Weights of a small transformer language model.
Size: 14 layers, vocabulary 2048.
Architecture: RMSNorm before each block, no biases in attention or MLP, normalized queries and keys.
Training: a variant of Muon for these matrices, 521M tokens, 3978 steps.
Each number is 200 + 20 x the weight over the matrix's rms, rounded and kept within 0 to 999. Layers, rows and columns count from 0.

# gate: layer 6 MLP gate, 1024x256, rms 0.165, rows 438-446, columns 0-255
# up: layer 6 MLP up, 1024x256, rms 0.173, rows 438-446, columns 0-255
# down: layer 6 MLP down (transposed), 1024x256, rms 0.116, rows 438-446, columns 0-255
gate438,149,197,239,225,205,204,169,210,217,210,218,214,167,180,216,218,225,223,178,189,203,192,178,233,182,157,187,216,180,204,188,197,218,173,201,197,177,207,211,235,203,236,185,222,232,190,224,202,190,207,200,224,204,224,221,191,194,179,213,217,225,178,202,190,188,200,229,171,208,219,209,182,214,191,169,240,202,174,209,163,195,213,172,206,190,191,193,195,212,227,196,190,199,233,210,214,189,197,198,172,237,172,221,204,146,203,203,172,183,224,179,188,210,201,196,204,237,189,185,195,203,180,174,218,204,167,202,203,219,158,208,171,227,236,155,222,202,192,190,219,237,184,181,227,232,210,206,245,218,204,208,206,212,163,201,185,199,262,224,193,205,190,201,191,187,188,224,198,178,180,218,240,207,221,184,187,221,222,208,200,188,168,229,203,217,217,216,247,186,210,197,200,209,222,218,182,234,173,167,205,214,181,160,199,206,185,187,222,180,193,184,197,203,182,195,195,232,211,240,196,161,197,205,226,166,257,190,222,212,179,196,191,226,196,231,211,219,241,203,196,210,202,185,188,202,185,179,224,187,191,188,193,189,187,187,209
up438,225,216,205,152,200,212,225,200,202,194,198,169,229,177,256,187,189,215,222,218,198,228,205,224,212,194,175,208,191,232,194,192,163,225,224,216,204,199,184,224,192,207,237,191,189,195,212,209,235,210,212,209,173,188,213,176,205,228,188,173,202,216,210,176,190,210,196,195,240,208,208,194,159,194,239,220,245,205,180,211,208,200,217,208,225,201,146,180,225,180,195,184,190,179,200,186,161,205,241,216,193,180,198,215,190,245,170,212,207,200,185,195,220,202,234,192,212,168,191,175,201,196,251,225,202,216,218,212,203,193,222,200,175,201,210,202,212,183,185,231,192,227,177,185,205,225,200,183,175,194,237,176,201,201,178,190,163,171,202,203,222,173,160,194,235,228,226,221,227,196,161,190,220,230,194,228,197,171,221,193,187,220,225,213,184,219,167,198,219,161,222,198,248,184,181,169,163,179,209,228,185,244,235,177,200,186,195,184,209,168,180,223,171,211,237,211,193,199,200,191,184,181,183,218,214,183,202,221,211,219,209,178,217,224,201,186,216,196,169,217,194,202,210,216,178,225,197,210,204,187,189,213,201,190,196,182
down438,162,199,181,176,247,226,183,179,176,206,208,212,205,198,179,175,203,192,218,176,192,218,216,196,190,174,234,234,209,191,223,179,218,195,206,206,206,190,205,196,246,178,227,190,169,200,185,237,212,176,176,223,196,212,221,185,184,206,189,217,202,193,202,229,176,189,192,190,201,177,223,197,209,196,219,179,220,182,197,203,234,223,236,207,191,173,208,217,182,196,203,185,206,228,192,214,199,203,147,177,218,195,168,191,167,221,223,187,222,206,163,173,232,191,192,210,209,179,187,228,186,202,208,187,173,192,204,214,209,210,189,219,221,183,214,201,245,199,238,194,179,184,201,231,196,189,206,208,223,202,191,220,203,195,191,229,208,212,221,241,212,209,163,214,214,186,228,220,185,218,153,241,200,237,205,205,186,229,192,214,213,205,208,184,233,155,239,181,184,224,214,176,176,212,190,213,196,193,198,204,215,203,227,183,190,168,184,217,202,183,169,256,199,184,241,195,222,199,160,176,186,213,212,217,201,177,181,204,174,223,224,192,190,209,188,200,186,225,210,186,216,229,172,193,186,183,197,224,193,196,221,200,206,198,195,219
gate439,205,221,195,174,168,180,218,218,222,159,242,202,228,222,200,205,220,165,228,208,223,207,210,197,182,217,175,194,205,200,234,175,206,187,207,218,191,153,179,209,170,225,216,212,178,220,193,213,211,224,198,192,188,213,203,197,197,183,165,165,206,184,221,192,192,213,208,218,191,228,187,225,196,182,175,140,210,191,170,184,194,197,205,186,174,202,217,203,208,168,245,184,217,172,203,186,212,192,228,216,205,231,179,169,170,189,220,202,180,142,229,216,190,190,229,197,189,256,233,176,179,209,217,219,221,191,189,232,200,208,194,210,219,185,185,227,197,183,206,195,211,215,181,200,223,203,183,160,224,211,205,214,198,205,228,202,215,192,232,193,206,181,189,203,232,173,154,200,182,196,219,204,226,218,176,208,206,235,196,204,213,239,197,181,234,209,203,204,228,192,208,198,183,212,244,201,220,204,209,197,192,175,223,239,182,184,179,194,202,199,187,183,163,212,181,196,186,204,166,183,229,181,194,188,195,225,195,158,182,212,216,200,206,192,196,200,215,222,212,196,198,205,203,205,176,225,223,237,202,184,176,202,185,148,174,194
up439,202,208,199,242,174,201,208,220,206,182,209,246,190,186,224,144,198,157,213,211,207,188,199,182,201,203,205,183,220,188,174,165,196,203,193,209,189,241,163,209,190,188,220,183,197,201,229,209,194,152,202,189,191,206,170,198,184,175,196,195,203,191,203,196,222,209,206,183,155,177,215,155,209,236,189,189,193,200,199,163,206,198,196,218,229,239,214,188,227,197,218,175,246,209,195,175,221,186,198,168,195,176,199,162,189,194,189,169,186,220,210,174,154,183,186,206,205,193,212,211,182,224,216,219,194,236,203,170,175,186,201,188,215,191,172,188,222,188,165,181,183,194,207,198,205,215,218,229,199,218,219,187,225,210,192,218,229,194,179,181,189,195,192,195,159,218,201,172,201,209,191,206,199,180,218,182,191,197,197,205,201,201,232,197,195,186,186,195,227,158,156,179,211,166,218,157,228,180,180,238,221,228,145,201,198,185,220,191,204,206,167,194,219,178,240,218,212,220,197,210,212,174,237,199,200,201,177,189,188,185,195,228,238,224,213,244,215,196,207,227,232,184,243,225,232,214,214,216,203,198,189,178,210,229,189,218
down439,217,194,190,191,213,203,174,191,199,203,201,248,196,158,226,188,209,173,226,180,202,220,187,195,205,234,174,178,181,193,202,165,157,219,162,167,197,193,244,230,186,249,228,195,219,190,205,213,215,205,191,174,185,190,190,202,200,205,202,161,190,190,191,170,196,207,196,202,181,218,207,207,158,175,256,206,202,168,227,183,186,232,195,174,227,186,160,173,190,226,189,157,200,244,183,217,213,192,160,215,182,230,212,198,184,224,185,216,218,243,204,191,204,217,226,208,217,224,213,189,213,181,220,217,195,187,171,204,210,194,219,185,203,207,188,167,171,178,200,218,234,223,203,145,206,202,194,221,191,185,235,238,197,184,184,201,226,184,211,209,181,217,176,182,203,170,244,207,178,220,214,216,180,180,196,174,219,184,189,214,199,181,247,211,195,201,174,194,182,193,216,201,175,245,199,221,197,202,186,233,160,198,199,198,190,210,202,187,193,158,237,185,201,213,219,225,184,216,206,214,212,179,214,213,225,234,187,215,185,177,196,231,203,211,180,250,222,215,180,185,213,228,211,201,200,225,205,178,221,199,170,228,206,222,205,180
gate440,179,215,212,201,196,213,243,233,200,179,215,221,193,184,222,200,192,175,221,200,232,215,182,211,210,192,176,176,200,198,209,218,172,219,208,216,181,200,187,229,205,210,194,158,211,214,222,189,207,169,222,206,219,187,191,176,181,206,211,205,222,157,216,148,198,197,208,218,195,192,214,193,216,215,219,185,193,191,192,176,162,209,211,165,245,206,176,204,187,164,224,184,227,226,186,189,213,210,229,219,195,214,159,186,254,200,218,196,236,199,197,203,217,178,195,192,206,208,204,189,222,194,219,198,200,208,200,191,192,197,192,204,215,231,178,197,198,191,230,193,186,193,211,169,173,226,220,210,187,204,235,196,182,225,173,174,209,216,239,226,225,214,196,160,224,212,198,207,217,223,181,180,233,212,197,199,185,173,205,197,145,189,191,204,197,220,209,211,200,201,214,207,206,225,208,191,192,207,200,213,181,187,174,214,200,219,236,192,203,191,194,236,219,211,262,225,221,177,209,216,213,164,213,194,195,160,180,167,194,176,190,180,218,191,176,206,201,177,195,204,198,193,217,202,217,220,227,193,208,180,207,218,170,208,182,225
up440,199,191,223,235,248,225,199,196,240,184,244,190,183,179,145,198,211,228,206,231,212,194,180,208,196,199,225,221,191,156,190,201,221,215,224,209,216,174,203,188,188,218,210,177,158,233,188,201,218,202,232,198,199,194,216,179,201,221,173,214,202,231,214,203,206,201,176,224,211,181,218,200,191,183,211,194,204,197,221,230,199,222,194,181,224,193,213,192,224,202,178,207,211,178,217,151,186,208,216,196,201,163,212,216,190,208,189,200,220,217,214,213,214,213,210,169,200,214,229,227,205,169,199,186,185,184,190,196,190,179,164,186,211,217,181,194,217,235,205,197,188,184,190,218,216,204,183,239,209,200,168,204,199,181,203,201,192,180,192,211,196,161,148,165,216,204,194,174,178,216,199,199,204,216,212,215,194,202,189,192,189,209,190,221,194,222,229,195,203,204,220,187,186,204,203,200,205,171,202,168,231,202,198,213,186,186,188,168,237,208,200,198,174,242,229,220,204,239,157,222,203,191,223,189,212,200,216,185,185,201,186,171,188,201,226,202,195,154,207,221,248,204,170,171,205,199,204,204,159,220,194,214,182,178,187,221
down440,190,173,210,163,210,201,184,216,164,210,179,224,215,242,204,238,189,154,188,205,179,179,234,212,166,210,211,200,201,224,206,177,221,218,186,219,194,228,208,215,174,184,226,203,182,179,210,211,233,218,182,224,172,236,203,229,193,210,190,193,183,199,169,207,212,203,194,175,202,218,222,213,216,240,203,198,216,212,181,216,208,164,200,230,191,216,179,156,180,208,238,235,187,208,205,235,200,198,190,183,190,186,196,211,160,206,176,206,172,177,226,190,187,209,188,178,213,208,188,180,149,193,178,197,215,160,198,196,217,224,220,166,195,186,226,196,196,183,161,182,230,207,198,213,231,200,187,198,187,176,173,187,208,210,205,205,201,204,196,196,209,203,243,217,199,201,203,188,195,214,180,215,205,170,176,196,218,215,218,200,238,175,182,235,227,186,203,235,159,165,186,193,201,190,204,207,198,230,208,223,188,170,166,195,225,201,179,210,182,221,207,149,202,177,196,212,215,185,207,184,192,187,190,197,202,214,193,199,201,209,176,194,210,179,200,213,192,211,202,189,184,231,214,227,210,197,183,164,244,203,228,211,246,178,172,167
gate441,198,233,203,186,220,199,206,231,178,190,187,200,196,207,195,179,218,204,172,210,121,166,194,159,212,193,196,187,176,167,197,197,195,222,225,216,202,203,208,200,215,210,209,187,199,187,202,199,219,188,167,188,171,193,175,194,170,220,189,213,211,207,220,191,211,214,217,199,219,242,198,193,210,247,202,203,181,138,192,202,200,211,152,259,184,217,176,204,238,197,205,207,197,165,204,179,199,199,150,212,199,170,190,241,195,197,203,224,194,180,212,171,187,174,218,226,233,216,208,212,226,212,204,186,170,165,223,198,183,160,207,188,222,223,203,185,219,193,179,196,193,184,169,198,198,214,184,187,182,198,198,203,186,236,206,188,204,191,205,197,195,218,217,254,198,198,212,208,189,203,213,183,183,210,213,189,216,172,216,174,184,221,236,192,238,180,205,214,189,193,181,211,190,207,227,227,205,167,179,192,198,230,232,195,197,187,211,198,186,185,233,194,200,176,224,185,223,189,203,212,210,220,191,202,237,175,175,219,162,181,197,193,183,228,203,251,192,224,168,259,202,207,169,176,222,170,195,180,213,216,184,187,207,209,227,176
up441,229,212,192,220,223,220,212,199,191,181,178,206,177,166,229,193,219,192,179,208,199,192,160,225,192,198,180,220,184,188,232,181,198,194,195,171,202,194,195,193,242,228,230,163,175,201,184,185,229,187,179,224,212,170,215,166,208,213,226,199,216,183,215,227,186,198,188,206,203,196,175,162,178,188,198,172,207,234,206,188,186,189,228,179,204,207,223,205,213,205,206,202,203,196,185,215,204,135,224,209,173,236,210,207,209,181,185,194,188,234,171,231,180,212,206,164,191,202,199,175,182,187,195,208,191,248,196,181,188,192,235,211,231,172,228,165,241,192,219,216,172,210,179,193,187,221,208,208,222,179,222,182,209,190,193,184,192,194,192,188,211,186,195,185,195,188,176,197,211,185,218,207,212,216,169,208,223,230,185,157,208,187,167,209,214,176,165,233,186,207,195,170,173,198,135,176,238,183,207,176,193,240,220,231,200,175,167,213,222,197,187,242,215,206,225,228,182,225,210,218,206,208,188,197,185,215,244,184,219,213,189,199,208,223,203,193,219,222,192,169,219,220,208,193,211,187,179,217,219,186,189,197,184,214,163,202
down441,211,210,187,207,244,188,204,204,170,188,223,228,212,203,231,198,194,247,184,223,200,169,189,178,221,181,208,176,214,177,181,209,203,199,200,194,191,200,216,208,176,222,201,161,157,177,184,204,211,207,183,190,188,219,226,184,206,217,161,184,214,199,236,200,198,196,190,173,205,240,207,236,212,203,211,200,200,158,211,224,210,188,190,184,198,194,171,201,219,200,194,190,201,191,176,217,208,202,217,239,214,198,187,174,200,198,153,196,203,186,184,181,231,171,206,208,208,201,176,200,219,203,188,202,214,226,178,153,208,223,192,210,206,160,195,202,185,222,219,170,181,214,194,178,209,168,220,184,222,174,215,213,205,140,209,205,179,207,215,166,208,235,229,203,197,186,207,240,182,203,220,177,206,209,197,190,189,194,227,180,210,211,164,231,173,227,194,216,178,192,227,201,187,173,199,191,243,230,191,168,178,167,224,210,202,203,175,200,170,214,201,223,220,188,222,191,233,211,213,218,192,187,168,159,240,203,194,164,199,212,141,212,193,232,235,204,158,194,196,204,185,183,194,213,183,218,189,198,222,187,198,217,221,220,199,216
gate442,183,228,218,218,183,208,169,172,218,227,226,186,195,193,197,209,227,183,198,217,226,215,204,229,216,221,211,211,252,199,215,181,165,201,204,193,197,211,206,176,174,165,194,198,180,152,219,199,217,199,187,185,168,206,182,173,232,189,196,207,197,226,199,184,221,186,197,170,158,178,221,192,223,221,171,189,189,225,240,207,191,207,223,207,203,203,163,226,202,164,174,181,227,205,182,199,180,166,195,191,193,174,210,193,204,223,199,191,226,220,161,179,225,202,157,227,203,236,208,190,238,181,213,203,216,188,176,187,176,193,184,228,167,194,213,155,226,185,187,195,221,201,216,190,228,220,204,195,221,210,199,183,204,222,218,184,158,224,224,201,172,195,216,185,197,199,216,198,201,176,206,187,222,237,211,238,208,187,220,205,222,168,231,204,218,215,193,196,187,225,219,190,178,198,209,213,185,183,179,212,221,203,195,203,187,186,180,184,219,170,166,186,220,173,183,229,182,222,238,174,211,195,218,224,209,208,223,187,217,207,210,248,208,200,211,205,222,207,215,188,243,182,206,214,235,180,180,217,204,193,193,172,196,221,167,214
up442,205,165,231,186,191,210,209,206,218,181,195,199,237,172,170,198,192,196,175,214,227,186,197,215,223,199,208,215,177,190,216,186,199,219,150,176,177,249,146,224,205,211,199,142,227,217,228,226,234,190,219,177,216,191,223,198,198,178,204,198,202,162,211,185,200,207,196,220,226,221,212,177,220,215,166,220,166,157,163,213,176,187,216,240,201,215,213,180,228,224,203,211,165,240,206,212,209,188,215,191,197,179,181,203,193,209,193,208,178,194,181,207,194,206,189,183,209,240,230,204,195,195,214,238,161,207,176,197,200,179,212,194,227,211,177,215,172,205,195,205,188,167,185,167,168,215,187,239,211,197,179,173,184,184,198,194,221,188,200,215,194,214,213,194,206,207,182,204,214,212,213,176,196,208,237,200,183,211,218,159,210,194,218,211,200,187,183,212,202,212,178,159,184,200,197,194,184,215,179,201,206,200,150,224,221,196,205,177,216,219,208,216,167,191,220,199,191,199,191,168,200,186,221,229,178,195,175,229,188,224,220,198,177,172,192,208,218,191,190,233,181,167,172,209,218,174,183,203,229,200,240,239,202,185,224,231
down442,167,175,209,205,220,212,211,229,198,170,176,247,213,188,188,207,189,180,160,198,164,194,196,212,221,194,192,207,167,216,225,173,216,199,182,209,203,212,165,201,164,195,158,213,211,182,195,207,183,151,211,200,223,243,237,201,201,228,186,181,193,187,178,207,205,221,200,168,197,173,200,185,187,222,240,183,227,221,182,166,177,235,223,214,191,208,217,222,204,177,215,165,167,186,230,177,214,188,215,189,181,174,217,219,224,206,217,199,226,170,193,204,227,197,240,219,228,202,205,210,220,199,189,223,211,199,220,182,208,200,235,175,173,216,226,197,199,220,212,204,200,216,217,204,166,221,201,216,172,172,216,195,186,198,203,187,211,228,214,192,193,195,216,197,183,182,187,201,193,250,220,177,172,200,192,203,166,216,191,166,175,171,234,192,202,204,213,201,204,203,196,198,217,233,214,221,181,187,189,231,198,237,197,206,242,224,198,199,140,204,208,189,169,181,165,203,198,200,242,244,205,188,186,204,215,198,183,174,215,199,179,157,174,193,199,188,219,236,185,178,181,216,235,198,217,222,199,210,234,217,186,224,188,196,196,190
gate443,180,190,181,202,208,197,202,202,180,205,217,198,188,213,201,219,169,193,193,224,233,224,223,190,216,192,204,237,188,196,211,195,178,169,209,169,221,209,214,193,221,212,168,222,187,150,223,206,183,192,200,198,199,205,214,254,238,206,213,188,183,204,209,234,222,217,196,229,212,211,204,202,201,220,213,184,216,200,214,181,185,185,214,200,254,205,210,206,182,221,204,235,202,221,191,180,183,215,220,205,216,180,193,218,168,196,203,184,187,179,205,225,226,239,187,221,210,205,196,225,194,217,213,156,226,196,192,242,197,189,150,197,186,210,203,207,167,204,169,195,227,162,204,233,209,180,186,174,189,176,188,213,198,205,185,183,230,176,212,182,177,179,212,193,178,189,212,176,234,189,167,202,214,205,196,137,205,188,191,236,204,213,219,190,164,186,207,224,214,222,207,225,189,232,174,209,182,208,173,246,190,193,180,202,230,208,196,182,212,187,217,227,235,212,185,211,214,180,174,198,222,217,211,198,181,213,222,181,201,205,184,244,211,225,186,225,221,196,224,196,232,211,202,197,165,214,183,193,180,226,184,215,182,193,186,205
up443,191,215,219,173,215,194,195,223,205,210,192,173,227,182,231,181,184,182,215,189,179,187,205,192,201,181,171,173,203,210,204,205,234,217,171,199,194,153,189,220,174,177,163,190,178,175,213,186,196,193,207,177,210,220,238,196,200,174,194,231,180,186,209,183,195,218,198,211,207,202,225,177,217,178,200,223,218,176,198,186,231,214,199,194,171,202,201,160,197,183,197,234,204,199,192,186,209,177,191,168,197,204,194,166,182,194,180,175,239,197,198,209,208,207,206,188,184,214,214,184,208,178,183,229,197,212,215,191,203,205,218,190,231,212,208,222,231,222,187,210,209,242,174,155,207,228,205,239,215,187,202,157,185,189,209,204,191,198,188,193,231,219,240,205,212,190,207,199,187,222,230,172,167,184,182,245,227,209,200,167,216,190,159,200,231,203,206,196,206,168,185,148,180,217,235,186,183,203,190,188,215,198,204,235,208,210,186,194,218,233,185,198,179,208,198,199,194,246,229,206,168,196,198,189,194,192,192,181,213,220,238,173,216,196,221,177,228,147,201,191,205,209,179,215,210,209,213,215,185,178,201,201,203,192,189,211
down443,197,196,192,181,184,182,198,164,196,203,203,195,194,188,200,196,221,218,214,225,198,181,211,190,234,188,227,221,187,191,193,222,223,218,196,189,196,200,164,190,231,165,215,213,197,196,163,175,230,207,178,168,226,197,225,188,198,209,187,200,230,240,208,209,215,226,172,210,233,221,183,184,189,204,186,193,196,176,227,163,175,203,197,208,202,200,178,211,210,192,198,186,208,188,190,235,214,200,182,197,199,221,226,216,179,155,219,231,211,189,212,181,182,193,207,204,181,242,186,194,200,204,205,190,218,201,174,187,210,217,217,220,174,225,185,165,221,206,207,165,196,222,173,186,142,213,243,207,206,164,208,215,215,218,188,179,193,190,201,208,205,224,176,169,186,205,218,212,165,202,203,144,218,190,201,189,179,187,212,220,163,218,188,209,205,181,208,204,216,197,220,200,194,195,169,230,223,222,195,218,207,209,181,194,184,246,179,173,237,207,205,170,218,170,179,210,211,215,216,207,165,190,223,210,222,198,179,214,183,226,200,192,185,213,249,186,215,173,206,225,177,209,209,212,188,214,219,203,221,232,217,166,201,186,172,207
gate444,209,222,209,218,232,215,193,207,200,219,184,201,198,182,193,203,185,207,255,195,218,195,203,231,180,230,216,218,219,206,213,213,189,191,201,181,190,176,195,208,210,223,200,173,248,193,202,174,201,210,202,184,213,170,227,192,202,192,164,173,187,207,211,225,206,236,186,238,204,192,184,193,196,177,163,232,218,225,201,223,185,205,175,171,221,222,195,190,197,172,191,211,190,236,211,250,182,215,193,186,189,155,187,187,224,203,178,214,188,215,173,196,152,216,192,226,237,187,212,191,195,202,181,196,184,203,207,186,192,204,241,222,210,203,208,198,235,221,163,205,202,200,207,194,172,206,208,223,169,242,233,220,187,223,171,211,222,214,226,208,207,206,196,186,191,207,232,220,198,182,205,214,193,185,194,217,192,195,220,204,200,187,170,174,222,162,192,232,230,240,195,218,243,188,206,185,197,192,206,210,216,202,219,213,188,163,198,187,167,171,197,192,208,204,196,167,176,170,229,208,187,200,182,199,180,190,193,181,201,193,201,218,237,172,217,167,197,216,239,198,222,196,220,206,203,168,175,180,175,207,179,176,212,186,189,186
up444,204,186,206,211,217,196,190,212,200,221,212,214,178,212,193,189,216,212,163,200,177,189,192,215,209,162,194,204,221,202,189,184,206,189,202,179,210,204,198,210,200,188,195,187,179,205,223,230,207,212,223,198,222,187,196,174,174,190,166,212,201,159,208,203,209,200,228,213,222,226,199,184,168,244,169,194,184,192,227,195,172,210,201,234,186,227,238,194,209,203,225,202,182,204,184,207,208,196,203,224,233,202,199,192,205,181,208,164,198,220,196,214,210,178,187,204,224,229,205,189,189,207,194,215,228,216,212,200,218,162,196,189,186,201,175,208,175,194,209,227,243,175,225,226,208,210,182,193,185,175,177,233,190,219,224,204,147,194,192,222,192,191,226,204,173,191,181,175,197,207,201,185,213,210,161,213,194,240,192,199,202,198,205,187,167,202,186,173,194,160,160,234,168,196,189,212,214,185,204,210,178,195,202,169,205,222,199,202,236,218,233,213,223,232,205,212,208,212,220,162,210,225,195,198,208,192,189,210,211,212,206,197,198,197,216,214,194,200,162,187,163,222,193,244,221,214,193,215,223,220,195,208,216,194,214,185
down444,177,221,175,148,220,225,202,159,212,194,200,200,190,189,217,158,174,195,210,208,186,188,208,219,211,217,185,197,183,187,236,198,188,206,180,192,235,189,219,192,218,195,201,200,209,193,188,213,204,189,188,172,178,175,227,184,163,231,205,195,189,222,178,221,193,186,193,195,209,207,210,187,203,176,190,233,185,212,223,197,182,229,215,178,241,225,193,164,178,201,182,171,207,211,219,198,210,205,201,208,171,187,201,198,189,204,185,189,213,200,202,204,232,186,212,195,184,187,223,259,224,200,186,229,203,206,225,191,190,224,201,221,185,209,212,200,230,223,185,200,184,190,208,207,156,206,178,191,186,196,204,204,221,167,160,197,234,202,213,211,206,227,203,204,195,207,201,199,204,189,185,195,202,198,183,213,184,206,177,196,165,198,210,191,184,194,222,199,213,214,196,229,207,213,233,190,206,198,201,210,189,191,205,212,189,185,187,221,191,182,190,172,175,195,212,167,226,180,220,198,208,189,199,184,200,200,186,179,188,188,185,217,220,177,187,214,195,226,234,181,239,199,248,178,181,169,204,174,211,188,213,158,230,190,193,215
gate445,205,209,196,194,212,213,212,249,221,198,202,187,235,191,196,198,179,173,188,219,176,228,221,237,203,193,207,239,179,207,189,208,164,176,191,162,180,179,181,224,216,184,216,202,189,167,209,177,229,212,200,230,197,186,193,183,228,186,212,208,239,215,206,158,186,242,176,185,225,201,189,200,185,213,215,201,225,206,193,219,178,182,207,190,157,190,196,207,195,224,221,166,198,198,208,204,203,190,220,177,193,183,210,194,212,201,192,175,231,173,216,205,220,205,201,195,175,188,185,183,200,193,204,212,197,214,221,241,210,179,207,221,191,181,189,192,199,217,208,210,191,212,189,191,202,214,223,188,181,213,205,234,223,199,177,208,229,213,208,203,196,232,170,221,178,250,185,208,188,169,191,229,167,236,190,221,200,204,236,197,228,198,227,208,211,187,195,175,235,222,208,180,208,168,194,192,179,223,189,209,210,198,166,167,193,193,185,236,223,178,223,170,179,186,184,184,198,176,207,212,168,190,184,183,202,226,212,180,179,207,195,195,209,218,195,163,239,176,198,169,199,216,187,198,194,215,233,181,205,195,186,180,197,202,190,200
up445,198,216,187,178,212,163,195,211,174,155,201,197,223,239,180,195,192,192,202,197,191,202,219,195,215,222,172,148,237,204,201,240,205,230,214,205,218,184,227,200,204,188,183,204,166,201,214,210,224,194,194,209,200,219,188,156,232,187,218,182,179,195,180,198,206,208,193,204,224,237,169,179,184,194,180,188,210,185,213,200,221,201,194,222,220,230,209,190,187,200,197,226,247,179,204,229,197,197,195,192,193,200,200,216,227,207,207,205,194,202,208,191,206,176,216,222,180,156,203,209,228,198,229,186,187,193,191,171,209,221,179,177,185,213,177,206,169,200,200,173,198,162,176,177,224,186,213,191,181,192,191,240,207,190,169,211,217,185,172,184,219,222,211,193,191,198,188,195,199,170,195,176,200,212,211,215,195,211,186,223,187,196,170,171,224,212,187,179,201,196,182,174,195,235,222,183,186,200,220,234,202,214,195,193,200,213,232,196,203,191,207,190,186,179,182,194,194,176,198,210,220,187,219,181,208,210,218,160,243,247,210,224,212,161,174,184,212,176,193,185,225,241,178,180,206,192,236,206,198,170,201,209,200,204,180,181
down445,198,180,201,210,195,210,209,189,197,244,224,176,188,186,226,202,170,186,221,238,204,185,202,183,195,209,217,211,207,216,158,192,201,202,170,167,208,210,207,176,200,219,197,205,229,207,174,193,179,193,190,227,189,212,196,190,251,155,229,171,223,205,208,214,213,183,202,181,214,203,195,219,198,183,199,213,181,248,175,217,166,173,206,204,245,193,180,191,184,223,241,192,133,174,218,183,263,204,186,176,205,183,228,187,205,190,178,197,203,202,184,229,205,206,176,208,215,181,218,212,184,189,168,194,204,189,190,205,200,209,201,211,225,194,222,220,220,172,169,229,221,257,220,203,157,211,218,190,216,170,199,217,223,190,216,213,218,209,205,211,176,186,191,205,205,208,180,185,207,208,190,205,202,202,175,198,217,205,209,176,226,202,194,199,171,207,209,175,199,176,193,217,192,189,201,209,224,205,206,186,188,197,226,196,208,217,199,205,211,175,182,183,216,163,199,206,222,209,208,177,192,207,180,195,188,220,173,205,174,151,182,199,206,227,220,198,193,166,221,153,186,178,178,201,170,223,192,178,201,198,183,200,223,192,224,216
gate446,207,203,199,206,169,218,177,180,213,223,184,208,192,163,162,194,230,160,195,206,188,175,198,200,175,211,172,183,199,182,229,178,182,190,209,193,215,151,190,203,179,206,171,202,185,179,178,213,188,168,198,197,199,188,202,204,160,190,162,184,161,235,198,168,190,184,219,221,199,173,206,194,196,212,235,176,188,233,198,186,174,233,211,200,182,184,170,176,194,203,184,225,206,188,189,204,198,200,208,188,199,203,208,194,169,192,211,210,198,215,194,156,195,187,185,186,208,232,185,217,164,223,160,201,220,196,195,208,178,220,217,192,203,208,222,170,225,202,189,183,173,212,191,204,201,226,194,206,231,196,179,155,203,237,276,233,207,187,180,189,204,207,213,189,186,203,195,210,222,186,221,187,207,216,224,209,194,193,172,205,186,187,201,228,208,203,122,193,186,207,197,215,182,218,199,219,226,205,157,221,210,175,211,196,227,213,211,188,203,211,232,196,198,231,184,211,219,169,201,231,198,229,196,214,217,204,180,211,170,197,166,237,205,209,200,218,214,227,194,220,199,220,210,174,182,210,220,239,224,172,190,197,175,231,182,177
up446,192,221,209,194,220,191,203,208,202,134,175,182,169,201,220,161,216,211,210,170,195,169,207,181,232,179,197,196,202,175,191,222,239,195,189,185,194,218,202,211,181,232,205,192,219,182,244,175,208,204,182,182,222,195,182,181,217,191,221,205,192,211,213,188,172,208,188,180,172,172,191,217,161,196,149,236,199,188,190,179,171,206,209,174,204,191,219,180,208,191,193,202,220,158,190,166,216,172,221,183,163,198,221,199,197,204,201,214,223,179,191,193,203,206,241,165,201,180,178,186,186,200,194,187,214,238,244,227,193,219,182,186,223,166,200,222,187,197,203,210,196,187,224,191,203,203,170,182,214,192,201,208,201,212,185,178,207,194,204,187,207,180,188,195,192,193,157,219,223,182,182,216,213,205,212,168,203,207,195,198,183,217,225,172,207,172,246,169,213,173,213,181,225,158,227,211,190,190,198,211,205,233,169,166,263,217,195,222,176,218,233,210,184,180,192,169,209,199,204,198,211,194,180,184,211,193,181,208,212,176,243,224,202,194,188,208,170,178,199,242,219,194,194,221,219,192,180,182,205,212,197,185,172,163,206,232
down446,194,200,239,195,181,196,233,200,182,175,204,218,230,231,157,207,210,170,238,203,171,194,215,187,184,210,220,183,217,202,222,170,178,202,226,185,180,192,207,206,215,218,205,182,235,174,205,207,187,218,188,225,211,204,199,178,192,234,190,224,190,164,209,156,184,158,176,214,194,213,215,196,186,214,181,182,168,209,240,221,151,172,219,195,209,204,203,211,209,208,186,198,193,184,222,198,216,193,191,210,177,221,225,236,171,204,239,171,220,226,218,176,203,214,222,184,187,215,222,206,155,208,165,224,185,210,214,197,182,204,214,213,171,218,222,174,218,212,201,167,182,182,198,223,197,177,191,195,186,182,217,146,194,208,216,210,162,187,168,199,194,250,169,217,191,186,202,190,194,182,207,218,161,207,212,180,236,182,233,192,209,212,172,178,206,224,220,200,217,195,172,226,209,210,198,231,158,208,192,184,147,197,205,195,180,181,192,209,195,208,206,234,227,178,193,202,216,191,193,198,216,193,199,203,174,151,210,194,211,199,196,218,166,204,236,226,137,219,212,230,184,173,212,232,235,223,179,187,195,216,211,175,183,218,168,196